Weights of a small transformer language model: 16 layers, 3.28M parameters.
Each number is 128 + 32 x the weight over its row's rms, rounded and kept within 0 to 255. Layers, rows and columns count from 0. Numbers have three digits each. The size before them is the row's rms in percent of the matrix's.

# layer 4 attention key, 128x128, rms 0.0646, rows 120-127, columns 0-127
103:177075127201085102122154106113196085134196117136160132191107189143150094123159107155105122105148116137080119147128143105097103100058133128173139124147153064139107106129120129142133042067144133165125144130181139119110119133140152169151161151099159079115165136081112096141162101112173145135110108169124147200135093076147129086102195152093138177120114086123075148151116142119109114145204
109:131160166135095153147137184172108108121111126133101136153106139145144102141174097128220107155151162099133151103015156123130094102151124125121175169117099058174142151101087154112130145119106140187084181111149115223164155184146207130170134117158110136111102143126091147111100125168134103117151127146115156098163107090128136101122096185123101153148110157144120139145084162093064084154172
101:109129105111137119098040083123135098199138085175178084167140102157131093136104159079088090118125099111114101131092112164112141103143135130164147114117121195123135148205108184154149176097158092082123128171110115185129152149108070167106118118118194134143087170089167190121151136174115149127109077137100119185151114187172106124132116197093146112166128125092097122093109177158117145150110
102:150149140055136103133140125135090183148110152215149155110139142154137159147127082131112170099165111153150136151173067104135169144112113119121156109110115227139110110109112148151056118164116102114136085119163155116064133103086172123134108142121069147162132103142101103136108124137179125083156143115186146068136155136078092119130129082168093115133146172093241138144140134104112093058122
086:107125135151147160208134142169123075077145131160112081081072087093135149038178144117141137138110127100126159076143169128108122130189149128122169165179206129141148179112160124039192110105093124168119152129099118150176093116125151104086119065167130120127143143114145141084152148140093081147147112098145110181099101142159188143125159143103092094077142134123112164172153158123127116088117
097:117139120155110116115138132180088116074124103103182119148121198118167151138160100131127159134139149111120115129106080113120132167122166119138191136145086102142119176075161206147087137077064101164141085116163129107173105128081147170189127095078119154112110091109044098120131142174196152105186160150122161122158176103128126035135139105160085161161085100163150131157106101140113152106131
107:167092156162113115162168130150092092142130152133082196111110126109120131121181101189115126082125114154134166158106136096104122074080124119115183114104187066103108081127159129165116117132092085098187115128149088122151156129129114044095146124138123139095187118101119133178141135152141056123118094095161115191120160079077131106116126089155183116094168081116131157178137134090079081066089
101:107155153108106125131169176180087129089078193143097132081169144140134121137151149121112136129176193131150135089142152161166127101162118140162142149156113135166134155055141118119191138147195144163155161150160170127161119132149172171203115099129111151143162129155112097136081152121087144146202134123150094072136117188106061119155083123153063159144156182146140136136147164119102129124221
# layer 4 attention query, 128x128, rms 0.0653, rows 121-127, columns 0-127
109:132175132099065180147109163164125124120169170134110124107163162131175123129146133141155136120122157124126158055080112149134118098168140095095129163152159086098128150098106158085075133105076206137136158136156064195159140136141173150182099060067093105137150141098042140057121150140137113150172101169119187137150111109128144095083144176127104121114147114162121130079071149092116148165134
098:079117114181100151181107099156170097180150159180134072147089084117134105112127107113096137144113161082097162133140121168108135155126174152154169096140148130104131121215116129109127144068169165103133140117136137172158137150145104161116144165113141145144140146123074160113205154159162118129038121145086114135138138172193147151157096075087148129141123101069132088070066159174192159143103
108:131159120080168164167149167152127208168111094170143113120162176126087150150137111142122163133161105109153138097153095117160143201090108148121211097147116214158122121052177141130121141146132166133139094060102150140060095130079141109143096093119098181139115103099093084177095102144135128134125127112117131110123150130122119164100120080143140157098139207159195115149150110133169085073103
102:127120110095113086046076100054093086124092113110151131169089109076109159149140110099141112180098091131079102157053126067115144079122108139153121110124096095097130152129135174138197114136100093182060135134138194109135113137121130120119124167213103136104108119160176129119108106170144163093143169159168080117114133118113109163170130180102119124176128103126073150108135182117060133120125
094:161142110152111120105089125162137177136161166093149117145154112175185121145178134159164175151161139155137120109138116130139162158107127157125151115149124125165117190104131132118036148149089178130201119127163110108102098146098116133220070109047129122102124116096061126139103151162138152153238129121049204112112128100123165099135132097149148157109132093101122102138115146129138128096073
097:156123134096135165186150186132101135130116110127165211138128176111128151188165145143075113117169094164123154142061101132129107085077165144103162136098160057123095076127125125124127171195103093127138085070117114119138195145104102096127153104110071158098171094103118118167159127125098107137150160137171141171141145061121155147105131145127153099094187102137130155204107150081097074105098
101:096178134114134132128106171126075175066147160172097101071160190120156104113131167122113132131107163135162143090173121159158140170154157063148159151134140150113087119062156117080140161134140190125164142126154143117127090154133130192174068085120129149157120109107119111082094162117087122096231106135103094135130119194112084104083138152120074146161124130153122137184116193121117112161182
# layer 4 attention value, 128x128, rms 0.0621, rows 64-110, columns 0-127
094:114137131123127150109130079149168101170220148182128141114170065123081122082116136124173133127084162132146104049155141096131149193129141167115140158131131139167082205190117177094144128138114175122135181205060167126138103133096167150137174141119117088180159101159084146113162181116108136129094088085155085139102141135143182165118143153106160102125122113138090099096132160168102118124129
097:088135119113140107156131081093152131045190144113153138122156110113149150089154166149150137156110163142126148117119125135156188115141097160150094135123149108241146151045116118152140134127083100129118161231113140124189159144113099158189127112104114157139012088134173145124069124179129114170170160071126091134153103140140100101142130148139140145112136099082119134116129146167141131110116
106:145144130139089078111157159108120167082138167099123122101141112091149089120126100147136124112133153191185094119152141147165136176067211207114166139159148131130073155131178123114110132156115073118138112196148116107228086107162123197166136147124124104066092140137080102108115148079146170112159081169171141138105133154113131062109082149165141161089109153144124129139149098120133153072133
099:150113164192138195124117186124110162111213161093142143092099144113151146094193127138117131144149126192147160161108083125131083122117160121100096154127154122114097156095142104137112069105115159169163113133104088151185117062167157143133103110138000075138142123135136126128119128107128115130161095086130099196145141125108147071122106094131120129075115157177119151107115154112166131097203
114:105135105117143138137177107078139170097156087117119112133129075122098095074125139099172105109116163137175126069106150103126138180106159195085185130150139130149119171165149178123111122154130117128119160218072157044120090103123074100159141087150099070118083128150107135119133197113141127139182090175162100104080127144118143053152135062144113124061119146121104073111132130169134132113135
108:127110094111117085139155138060121130167089112118140175152112052130139162195083109110093117100119079153126130175068136118226112070133123040176106093107107195130130091156174112114129143145107089068121073146153094151062082157115108134152202148133150153102111127094156146132114118115154113132071175154085163070133104127122101181119138139150108131148116145156141088141116121123111130118104
101:179126142139152096155148125107134117116110146112113087158054240150160101160126143147128172129120134137112095103106122159147212117165160148085121134140124086167188146092129124140116156131144130146088069120061065125070077119135128096196063115120209109148103095143164109129123120114124126120138165149142170141160135058122110121131139022141114179112162121110124110138171126121130132105122
098:149109165095144138106126180176125137136156092159130124128143036085134091134116130092141122138113170157104100071170172147137092144132168131104201156138119147178117146114135132139158133191145092125130134187036133016223135107073110189148172151120112125119166140139098121122102173133158134119101140107164128118132129095111177131123130142156129129143105136187097194126145131158123126112069
104:210086111136118104150168132137133117176109182082123175120164172164117141171080117133113154106117131151141143148087130111150155123059140117121093122122106174195119167201150133093110152115118141138120040138097127067114052100120151071163102121097119107094179121103047100136176144132106128109137116072132165117158114086105088204139148101168097074082122151149127096132123114112125103111156
097:137094133188111125148111110075167119111092117098116152150113000160111122126145122119136122108135202133149128138154122119131116137099174085109081126149134140153107169178128131158125113106075082058124102189098154110155107086165085114142161081075058110133149167114136124126105168141119170116139121101150157163109140105112235157121118186106146111091072110120132123128150121114188082091137
106:122139112144121098148097157040123175113126133135118062141026097100092110155148147143127133115164138191157116147125148139142093139090160092125042091139148142161108142156167160148110098142113100135131085158031142165195147123145098086069169055132107130130086142165081104139083130104135136113116171092151121111148127100119114142122109160150105159040120128111135132136150124162167162072145
102:163096106060139140150154114043135071126162076097149157158083041142173120129105147143146156153129161166086142101096116075148119172094139131145079091160148153177172121163090091141123052166124099106134099121103079051111151102121108137163188097094125149104094175110161146120150143150163142121133164148156147088167096114143113151165120065161106106101151114184123126121114131139105156064130
114:094129125135140046084105114077115114103120102108172121134155082077153122176120123109112117171138140097120140198109154094153121100166084079128107091132129126080104120105119106139137152156168135175131142144217120141129121155145093146121173121105172176152069146150163127124019070144146103153142141159104154067169118165130023148141133127121111180201123120130137099136104131124108175145144
093:129100115122099119194140075127141135067119111141137113156186112184145101135154122141144113132121181161113125065160123080107144169053119155116074160162177155229177170113110115103109121063086112112139148087098115035130112124180161080130174115100154132190146133125141118129204135126123162123144118131115100163088134136126159136149142099116139148025123091134135103122139143110143133112160
107:160117125124138139121158069097160110107127106142116144190169065175093138082104138064103145102111103127071104116156141115186085121093116081126103135111124209175138136144093104122138123132072159066128106103100160060161139112142116122115160130096100184139142066130149128124173088101103164130105084062193102096133131161122118062129139096152086082137135121160139145137125147142090192152208
099:157133119170104132148157111163151107110128117095144202134114091127255148137119155100122122122111129147119115115132106183152103130156124135125248129116123081100105148136134102160119153126155121194136097107160098130156110123094160134184099113099040103134138148088092147124125146160127134070172109133153131183094147055143193061123129070142170097147122129153128131138139147117094149135139
099:150150153141137189146126090107117149091186077124139043150102154143107159083163108183160172107146069152085140098145110104111142149116192183131045149156147073110134123131065128091081086099130124132109060137127114121127168093165133145097042101163083143123096155130117105100220129148139166144105142148184158141129138189148163081131108129113118096102124141138126141138123142129146120079100
094:147158109142107115083107160243112141081129161144113069119086141079110151135185107151150077095125125078156122086128075177081125082143118143122228135116102134126093139131174131104130156103151164202103199112159122169118126137124131119093124123138116099133179139154098087169106146124117150124140115074098052168095172134141155106090132173093178175103140118093127126136137109112130083145101
101:129097092105136141112147115145121102175192153071115154137111141114197136074115138113127179126125214116106135144154112151172090109135152133064175154148083143120123167140137118133155110134162132171132094156117113147167116158096097119166147093178027146097140148138160142128139144085153153144124113143157196155125124188086159069099095088131148081239098144131113144085119161136150127101182
103:095142107141117088167124193120110166051069132217159144116173200086062116141078097179153085141141099073164125106144111137075137141130166140138104098132137097138145131107094095124101113115156128107133189123126139136152105106122149135146085105124115205160103159092090106140077094147098144113189132177134101121110130140114072071140132197128131154087111151176146109159161119101075105153095
095:091138080130126155130138115094133165155072144120158118164101085213069126102141105120093108114129123100164085136139106125105139107050134158137082161153133146143094150197086122176089108090119077049114092179071119134115098072147097099083096146160105155106135176093138122156168133133155154144160084113131131124056135136123193098140141195141140132092097147154172176117126113084140109141068
099:080132125135095127101131145131115108158153177157124142104128124053111159126112093179108099133127113136146121071132135180168087069225093113140154145142152150159113133089160092126126143155159141168113175214107131180169064153093130175145101159138081165145132067153057136142055118138133124162064153106129094146145146097117065180147134201147136148168123135148104118118109148149102139158111
101:105130135156127099123104106133109128155119042160131162168197109112176099139092134070130090139118164131098133183125144144138086118113090080113116120102108077039062147121138128141155113168045148154147122149220114116194173157126103143164144183101159148131079096171169124142086102122139135125163114146136078108139131171128084114125112154099169152202101111183124173133106140142107145157138
098:136142122112140152161116128173145145120075160130133097117075177139030134156121132144129131120113072142156090129099134139123165130161114178151134115134154131153192100147147125128112173132157114120094155098006140177094134114119159051033068120139146135129104143136099094156117167165133108119130120079054090117104147102152185149121145137112113168048143153062144140128150122123160145132097
095:121142126119110129185151062143132109143173122129101093104095228112173118141134115106143163141125176138125163092168132167087181120157153160129098187150127137143135133101055149086119190127175167085110080118187127141122124109146186115083096134192116064132156146125111112083187124118133151124072152183177180145148123121136173113106117051123124138134093175161130071108105122133153100100144
103:150112124087135149060122137095161088155169165101124127124173135105147148105123126127111134109124155089071091191117086190164122076167126105143137134120135179100199123161097092121148113103170132143139142124102173093155068111103154083117074165137043130145123201108160129120102121113096142102126120024214157085143137091159142053140109112141124159132151132103145141163144151107158147092107
110:129140124075117089123133145191139054177147178140147220119083185100061175109115125151149162125134068143187078093160129133146126100115176118122091126146137117142173142125178171122088114189197108076106153178104130137177056138105164167118098133143111117112193084127089099103162150121136143132055185103166135150141138126117107158113128121127133132078148149137120098137118119152112166140140
094:105130135116113096161127132156127111087137090207155042173127098098138114185147140120143123101126104173152113079114159157146114127186108084167101104106167061148171119050149172120123144157108165162126180073126136117052114178140133089096172087118167156174101125093084094123175119145138133112103116075080078145086149123122159169102149156127121151055142097140111121122147098148150166141170
105:140114115127079041121135149096101157109115184093143206123158044125182123174105123109066112122133158159119115171081129143173092082062139121140107124116103176102054164173172140145123107162142119142133108128177076109117115136097084134170174143113127156149089135146105141149090072132157155095153133163116162123117130131092022170116122168144138175193104134150133120131131098125114138111144
103:110132135138126018053093149175143096109099137146157131118176172083135107165059103149150095113136206079124094161135121117120139117128114076109142125133115138034085145168132114104163132137151120180104159157201130085083127103098102138133126171115205154146147150168128143084094158093120119125055113133142135121107131111129053197144119139106164165120115149178150120156124121112117127126133
094:170125167147120125150135178138122120119142130101110119095209077069189172132082107188141098109129151173115119163166114140125119136149171147164139124135131100069124090148090120124117158129197130118128139126177110129162111113134181165182060078125060129129187185074113167095116143104143100107114126131239159142120126155117146144115109132178106044165114176169127139167147131117133144116133
093:097133117107103155104149184243133149107160121133100142152085189085100101138132093062121128087101107132146169092071142116176093123117201124066159128142112120131114201096190148092179153165096127118106122152110135116123103101104091087112150190156145090145097154117101100130114186107134142135172114181110119160120157187122128086076138131129163137144122137141088094110130094160160103187165
108:105147175130128173110084206215142120092174075173141106138089158120116114123130114136127099115133085149080106119128148140119136105105071127104113156129161089174075094102048127115157090133132090127100189120149140103178186121174150239078239121130183121101121126109128110149117137122133150142106120136095096148145128154144152114118112166131148172146140132108154186110115101098140119146092
106:077149135077131121146117147129124146164122116198174153148106193182078100084108155111100134145138142073149137121148142164110141149110105101155055151116123113119169121060081129139133093150154081071121115135081175134181160129124158155137065153135190180128085143138157115125136136149142129148146142156171136118151154167107059033160123130125143115160148176111168191165109140183105128161072
107:169104111108117016178155043094127083169052129141109181186132122168184141203075108122101116136114180165081125154129153141140111102083091120112102135139111101161137123194140086126138161160079118102114109151181079112149118161137116093149166109090129164115104099139078114121134075129126132138089150135169161114148110131115078173132107138135152101195114103152124137116114152109074129119155
101:135145159143152137143142170111138076078114099129133130097104152176047120045168146141123149147116073169146117078151103075112152172146100117160153116143150107132192139118072129126127109130165120086153130065061171066081142067157176141106113087127184094125153125145153122103141128116104117129115155117119126138096113139154140077159132053131053156072162130114112131132096156131114219110162
100:153165143172112074106118146039142156138154175132133115129204041141165107058178136145111115149132172124139074076159176144155104110149064123208199139104146146131077139075160133137144129080138122203122181140174147120135123136108143138197082090130172125143093154137116157153109086121133116127149128095102081109103123140111092125136141159118122184083126121128123155138113156163111117132090
102:141123142164142110136108148106116104127086129132106104129133124248100081137108147151126137097088197114120098096138105125157149128198108103107113122115115131133118144147109128132149173111130107063110073054096150065045038118145089156189118150107177153168136138096157125117163181150110145107195090152150088155089147068146166133141137131119134212107111126109145094139141118115166125113111
105:093141069157142107064117177036092115138128112166110082108146166115110128096101183093110104135133144083140172145147117178091153125141111076144142101106103122150072128112160156154117148084152153167149051102201140209133181117073126128158080112137094133114176144112122139147092091123130125125132127140201137123127126092127068095125117198121119099203130119107146175145100171130099091149132
115:146160139135142158096119188118134100134162117165143141095075122130102063083114175178121118135112117122162092014104134157152139142162163086096174122131115133141137168052089191142125107161150121180107160120085191084057103131101156179172109115137221071131130153119101120126135176143148118091153151136130116133109147110119166103118152098134108170057140094111139174150134124148151107134094
099:124135134133132120027112091094124174118118091110129114140154094129129070127077123129113124160123126048112142132129153138151104100164149088139173131109087165033135103132115129147155147177096096102126096187146144120126149121119138184145129190115205118111100178181181150107054122106139125113088142212142133119137128168170081105173114119104134145198097083125153153142091133159126131115074
108:114092110166155150079086132110149076116096046158150177182175151107108154089147109116117138111115094111116168200138101099082098132110129053100107092119114135144118174074124089113100097123130114086138128133083160068151108170140116184126104185060140141164171080118190153075133150129109149128190163119171109165148145120140104065161159146081107138118145092055126124142113137137123112160139
109:092112125134103176081120065140122128159093101108101158146162078152137131129169120121100114125129134110088125135121117089173058058151116170162129147126143110076195093132161089112142162115067127093121068149124133157161112136123108101124000178131094131126123156093164137129163150183149142169123151103086156131100121106136202161145097142093165155089118130072134190112131107134170105107080
098:160136138183109137156130117121110135116150176135137182118125031127160130100111128169142126145117155116171128109144117116188109154176121118141127122141123183075083139124182150127124060113090142133150163091175109179102129114143139134188103127131041161146206136108098172149135117122105131100122099093112119125104128136101160164124134177177111089162090168255117155136127156126141188122151
108:116148132143113155102127223112117123179172101150100111129149134157096179085148140115138151086125107178163143098119123085152094159167159112147041121122117094111140099094195151113096143075179135155134050059135130188094079154155113124130039123144111145142168115106129120115202163154101131103151110099106140134102144165110168075094127084133144104063161128116145087149171136132145094100108
098:116154134097121208089090109142150127177074018136148114155125154096154142156143116120136114140135159118046114169132152137084101106096147150135140139132171015052162077128126113118080127127143114108134102155184088154118159134142140118117050102164134143145125177145158140099162125157171119112087164187144166100124124108124145169140113136115138115165153137103119198119142099160137120143066
107:060126140141097115069109125033132142227111108131150159170103109148151133147061128098122131113134136111115123143122132091182098128134122096106070152114137100050072107146148106147100117128155136135098068154095068162166131136114081168187037151109182165166092136117151128114142117149139123159142079152135182137131139117121086085157122132124158178111148123174164152126128120148111129154058
# layer 4 attention output (transposed), 128x128, rms 0.142, rows 64-110, columns 0-127
097:206190107141099136152095207150107163087101125117099106145093163133162147186108072163071183105173069146157124115094106219130088070116094150142151138159134110158093131113134118140109132088116138129135079088113066130147120126167123143156166169081101143101125166065097125167179120146146101131139119161103185092113132149104164151141113095174174142103111146130133136186131130087171164146141
093:162162126110170144043147168130111118198079131096082152145129107099122109202138108139110147103127155144120121112066119086114095096113110137069201124142128119097156156134120164153140102152152134153118072056155090174091081146137135161074127126102121118054182119112101145131129098091017187114125119142133136124119156162136165179153126127128093151129087150126075095117153128110086138111178
109:102169103142185168175055127143163145094119127142084103109073140160116124108095160068087169146149127082035164123084097153115100140138043083114096116073108132159166142133065125125179088093146148120146141167127107184056184136111145111140091140147131135168145141135149137098113127171107120073076116107120080100139154129103128142138084091106086093155128070066127115106127148133147125153129
097:084122051140138124145164078144169173110068092140089125068115104109142108118093121132128152151139185101144112087147145102112150190159067107096159116167147158099153100166106121106187144123104137105107170165148127108075102145145146140119120170140156192157143199108115191112144113123186079150108097119086122096108106162143124151101075109074119116090121104046138056145150102158156151130072
119:169150093150129150133045174171125153145107226115110115156124203142155132138124098118091171154125111134052125132090129166135097104124119100136109103108150121159143131084109150092112112126123159153160094084129098201112139168139173176120123138102123123115157129041114164157120108136104088071090152120124164156143186170089140173109059172087184113134145107081106137157120112077183148141149
112:115135150135121127125090073116108122173129120131194095155128174130115129105172126065152071202113144098079107146106118101097193121148147178134092123162090115105114174158120174167110118137129111201114167100137165103181132113111109088124094148142100074130109109154159057140081159163134176127197119137179125146136139138141104079186161164108149144154125119123098162078116181118045116092175
093:063137133106138177080157100075121128193132126113134140141196109097085080086174134089144089128092122139151150146177138107141097134120114102190129104042111118122138091140079127123120132132153069111137180166159190135158187101171123100090133136105121123075184154123084186122099125142071165123145183117119063123122116125196115120112143166125102079129090145093112124134111157080134066129092
086:113125151133072111148083106106194157103120162080076154097109173132111154116123130134063164136174105137098127119141071149087102051121090132170080150147039129097122126135088154147065101066098137174088096092147059193091121111111180110122109129138096156123118172131137106142139106127070123127102089159122137154128163192079115138124125128105148144085125111088121099110069101101143142149189
102:093179104141109191118132121099146121161147120170159098197064145110121129080176116104131115132152112127092084068195152158131133131139081130201096097169158107085165109147149127105117148098146156149137214117165182152139183102170076131166140134142112055145112142123123100093122167168185154161151142193107107116117113173180107086154088102118131134149102125069091150129133183103122102139132
092:140154105146106163140046188155130134120163156186081106089136188136147103146153059130110149160180112093130086127095133154108112109170097145140114129172110104122124134137095134106136116140087221215114135155162109178144117119134156191106149137154100140143075062132087136152109127106121073079136090109074144060122133183142103084162119083170131157119142069110122106107123149145094155111166
103:136129117152103162133115136117149138177154117099106136122168170135159133144123091091147128168128135070104095126170130084126186088190109162141171166097059071119138158170068097110195118129078151145125126097172079142068138117099172156157110205087121115198160074143133148135130128098072118155157145107121113104130091194145121080127104139128098096133182058076154135115087140126097109134172
105:117123116160075146054095139121120179209078143073111121160142171111116114120153093085113089112078178135084122117121147111082158081185138119145164124105092139067130122101118185147131178100129165204099127098173136194100111124098122122098102148155073126076123102116098116134096128146122158181157099139130076139116195187123114101102125170083186134151132155103094136094071145105144121153135
111:161106162083135123103157125084100142179121109109088120109117129115112172133135169106170100125101102122101116143067144049130192111108158167135160127132116115141181170134177197137167092170090059130114078083084113161144130134101149097106084135154108084126133089150181069137105157168067137120136124086171064143125129121143138125118153213141125103101127138199124117094116111134046106086139
090:104175124148108191117107218156101133137091161112113117069076147111153070095151115157087167098130135141119135104162133174116117095212110122158152112087115103069110084150139121149115175125173209155128123166149159184150107124151101169102112105121113161064145112132091175148115156087105116110129114133116109050167151126161109092147102070168110087147147182115106150158105168146166112110083
102:079140125120058114095107177127156122141073098061143124096092160132158132142164082169100096127150145149132072083106088160044177151179115162136119120173112061085139108085132138209132170081158128215108152129168130179146105104167136152132132086113111118116116100102161107133102118115115143151164157157075152145171131126181152151112081145140179123137103138131090154123141152150112053118144
092:114122145075179099118135128106121187132146140133088101098140166082060137069146109147093167157129108112089132124138109150108109194099080106115097102153143188151124062130080126080144090073117173102104185185091161137128124148145171137063152142184171184086076153126089142075127110113164152203094140172107165126113136164131124172129145101117172126108119110141122127122109142149169187123077
096:120115115168124153128132138168195130124092151150085151162181083154101087151093111064097106075131213086152142124132145159103081164173151062106209117081100142117163134111101129170183195134139179145152166131138118105149132082096126140133148154117126151150150157114105169135142108095136067074123124124091110095104140111104169152043121101134121150150195114134157167160102107140167096166096
096:135104153076203135171158112124098105099165103164151175095113131152137151116086182158144173151139115130176146154148133143197098156083093142117059130135150174192112164121114093070135106145126085048138122142074110106151151148127110174186131139107177149188121155169119152118145126098120050150105109152167170094117119102108122129165117043171131086133128126134180151128164096168124159114140
100:152113115144154146137117118150144202088073094156116069102136110126138148087101113156113170150208091165114133152070128122098106130100105105137145071153132120128143076088063136121124090097126125154089201113147107121103075087114183127129134150125151162137131128088102122107047136170090105141108096136067120158095190137124122180139103145083155172043057110098119136147152074107142172111125
100:129127153115184136097148070143127106116162136118111112145111063125134122123151184068104120102116135135055131137149133089178168121131121132101108166119110150161115186113167136138143200162140117088121060178124148139099203156154076158119100121129202087128110123183213138150160140102068138107050146076117121147147139101079176159094135099170121128178178098138132083106141096154121123123145
100:104121149197147165142088170163155150122180116170116119145116127139171138119132114123169145183175165127111143156103094148124122154167144111086128137140126113146119134098139127098123162169119232173132111173146197135146118166107141127169176071144142095168068124155129111127137110087117050041099142124109145125107147127067099142127138084146096160142224075080084132163141157134138103135177
095:187146153058169113123185086119125123082112052145151113108127123148132150153103157111130170175153098130090161114137097097163149130025109168112116127183061113123092175159139180155125127105153065086127063082133140067126166111129106098123144188078149100114142184142171097132166146130054143146147124162105155104102131125097174112111137104139130119137092113125132105117169118126066134112176
099:160094150103148064122122125084102135084102180084077116045080096120104187169103170118137173125121055123136073129058093085127157092162142163125144111133162148169121095093144168134157082119136066175073130120076167152081122121105176132083113103174097142130119138112188109166094084130107115124128134094149131152195122108145141159121121139138091147115140145185102106146139085164102110080148
093:137098142140122141132138159124151102176213128145155175180179154093138085075159114130180133134135158113132161116201135134152113132095153122111120189097124104157109155168135072094082127139118162054158090144115126076128148178146080164229133119075146072139152098120077163121188113099119123108135161141194155129116067124110095125142163095128090106123191099109156129120140173105139098139134
095:157149130138144157144148169138172133100078126162117094153144104116098098077139144140119133106143072109121137135130153165149053167106153067184167129085128148090132104116119111164130128073100112157196173120125088082192136069142077108143135119101158199167164200170115111102102167118188088082137149108092096093104109105145122117105107144131081105091127128059152144160112145097170156153053
097:132086163101126093103156134149157173138106098166125127145128109120134106096159086117138088142180088154190127088132154100100118188131120068086105143188100129116111140080105127144090150110033126106131103085120092159118112168122098165136175096117140157110102051128145107078141114195161066143112151203072117159082095132194140179078130085097139145128104113152127124093132174122093088164131
104:132175150143122174122156075096090146104154068123105067155141120155100111107117096121130109164122135130081170093110106178125119131084092146150122161150040101126113117124108093149102150089161105092155047082134122070089197088147067096174151150117165138179120211120092111097128140135145167153177105170109116123091087086151187100116134133164130118164124131109164152088157140075150140164154
094:105153169116091148160141122116118118155126181098119177048158169145077104096137146132109138176067146113133141134177116112127131140122149199161182122087047161113110176166111071170123157133155121093127140158062131123137139155132138144137098148069091135135166132148114163149138140086103168155176130141154165118163099098137157121191152110172157082142158195200175157129117193111146139069116
106:074162123122191145125124081104092144155125092144147063092075128127094168097110179070157143196117086130071114174089097082118172104173092162144098108175107107133151108153147140135194098126131109148066173142119138159123169124108188127115108145177113068118110145128163066092125162147112144141089118126151060140126153151113137095190118096088100103146143102127102154094127142151052121085161
098:175114144111138139168122097121081134067161155119117158119091106113165159112129146093177143167154022129122156109107152129163119091127140134188091126140107135184123151096133164116114121157079092072128073087039134196191171140170134136139105110115114125153090151164184094155126123204154135128129115110100061112132119093121148054088137099178099142158133148164122095094098142150088118126119
094:108123115087131110190112080177187146085142173168122099151119104145093109094153168090070164132111128101069162099139123146101114161105110080125167137170099157142162161125108097132163140088088167128166146169115086119166124117135132111093116146171145159103088127126159071075162147179179171174095107138049093139140147113133152108106188120101177181144086082121153088067077119146132146157084
093:125116147154178132166081063121161125091086172160139126089154186134098129097091183120109111155182108135092121138101109155164112123108089152200051128151110135168141085157120164114103097151141041128099147117100128116071149144152146214150111132126125142171166171106096157139109109139104083058117136080135165150117121109099134169172060094089113120102115150099135162160170127138115154075175
104:083062139097133091155134109092136098074072113084118186103177116101113139140109209123122143109136204064175161104118111161140089126145148166100111160098080151110151110092158140149088183117138144115127102118078124129101099120050156087149054127138106164179114156221114142122124108092085136136123091088156158140129135087088102128165136086123093102142136179123132098121132112179093122147164
107:123084175189141101088159110114155099090107099045062123161153069135165154113132118131130081075121114158092128144103107078088112104144172106091152161122144079144107101084150144137097154125144140141100081122169150102065127117108122111098171093146134118150146146165158135123130075073088148081097182105124121183104102074119169187072143124144097126135135164172085099119156061099138104155188
108:114146135069126138060120172064101140144145105148163078110096117105090139110136163113139165117142071108089116122121092125155148070132141138203144098127100119076133104099117153166162126092195115218090149122131204127157137070127127121143122138163120095109112097129137068108054176171088194176199160144111089096156126137153106083147157145149088130143092113138086145119111135135096097112149
103:106115089126072132095144112171110109150114109055152124149160150154150105149132093155131067088102158101143158097116166162084144133142158103094126152092129091090138107107138104157102182119115172109168055166155116176140152144181114082121129120105121137126127090108107189112192101085198158164146120150139130143141090100116141136065114192109156067132139178120159093102126131107223100182071
095:122170128117128112181153138161094132155099082089111143115039095137114190176096128134167204107082091143117165127100084076105169146103142130091130088095136136098130171169156138127129105131117182091164092111113102179140136133163174070073154158117088147078127108151163147103204117117083113164107151196124162125154113124141132163136141082180161082162089133172103107136104075095134144095105
101:105142109111122125155059121129109112086153176129127133117145163105135095118200067098141081147116097120176105150090148126069083135118144127163114115137147109122082114085133083108098100149115178158115138202170166190171196130177145137073153082128092079068112066145115162170104099079161104127104159117111147105151171086123123110164162083148123071146129172142079147126156184114138095100104
103:192144164132127091132167083156118109097160108070132135187109091144167198187128122156129097120146058133165080174116126072122171143128143150100151121122209142144112146098130095063179110144064113108125154125140103097112116113135125120074184113114181122182083105167180084120133085135144100188120167132091147124111128168088140149100080146154091145098112107174102124120127070128162179138145
115:116131150138123122168121091135094148138146168072118123159183142152099165134105103115120106119094086134148168162150133112090120154102080169132087130077117141178110095121142071097058128111121122044137095126120075166105183138128123087059156163094077161161143151154113204145167070103109116125100124139153177144077128127086130164121126087131222094152136187142105111106118106100203142144151
097:163086150128114090142076138142118097121130137101112134163146128162161167147102103086153086088151051152151129161058149089092126112116116100112095125126149093181112122110119210166114043134071093165083112101128072142151138104111130119071152096173068163130108085134194094142130096141134081057161136084144133127148134119089095170056134150128116157107135169157091082115104119119093097142158
110:084109160111080130097147101132050095112128158122103108109160129147128102173159090150060060143169127143182099078100169134109138104146106149112088143187173093116134114114136188131124139198095113125105080088137171125083102107142115142034160085161126119113089106103117159159108095106103120099162105107094157110138123114191185139094115125123156118153128179217125171125159106173100127130168
099:163120148134163103131091154156170088114145170220140122101145131171085102100122111146179175156151135109153137140112097133099109179088168054119112121145108110095097118156111143158056074151131166137114135119135181100116095140116127167124189086144111133082102103097088133148119123092153052072157069148149134145125107107150091165141161075148037191144165111187087148125128142125090107123135
096:146177083134136127180119097175156191099110123152097109080063113127147181150117066133166177142134143149096141139142103098073173159112131121129152135175143126172097143159119100131156163073152166140121154189164083110157141137142126127124127168151151135104100170154166118166176111131212133191108105150113126118102148135105135093135136107158246154099128086087149064142134148127145143087064
102:117162128187155108189149060143146148062135166101125135105109125171112044115142106114085097137085183081154093134146138147064166181140132128158185113117123146136139152167110074126114144131160139071152181188167148074104163131140140133110187168093146116156137132102088199146125132105164112146082153177141149136140120092170167126145131145146114123172110120180135215121147115154174135107096
096:109082171104108091149135120115160112124155208138094129137207057185073105106087152116123157130127119124146178155141109117151093166140213070150128171073085150141124102113109159123158149140099152111154108093062167076126077123074165112120157129150130160116087137088102122154129114151132114101119095102148095133116104115116112126090181148101093189158189120193171142151059091116126113141122
101:129122139173137092112138098092153146103137127077076153114155115104117122132165108094135116209112139101129113169099087105095177110144129103161170099114112092165140130130123176118121134142134105114084142145140233118101138114124192089075198137171099126097093182119134133171130120139111120071094170108101092120119130073122145153092177139142055130177171118168051163149116087122058080097154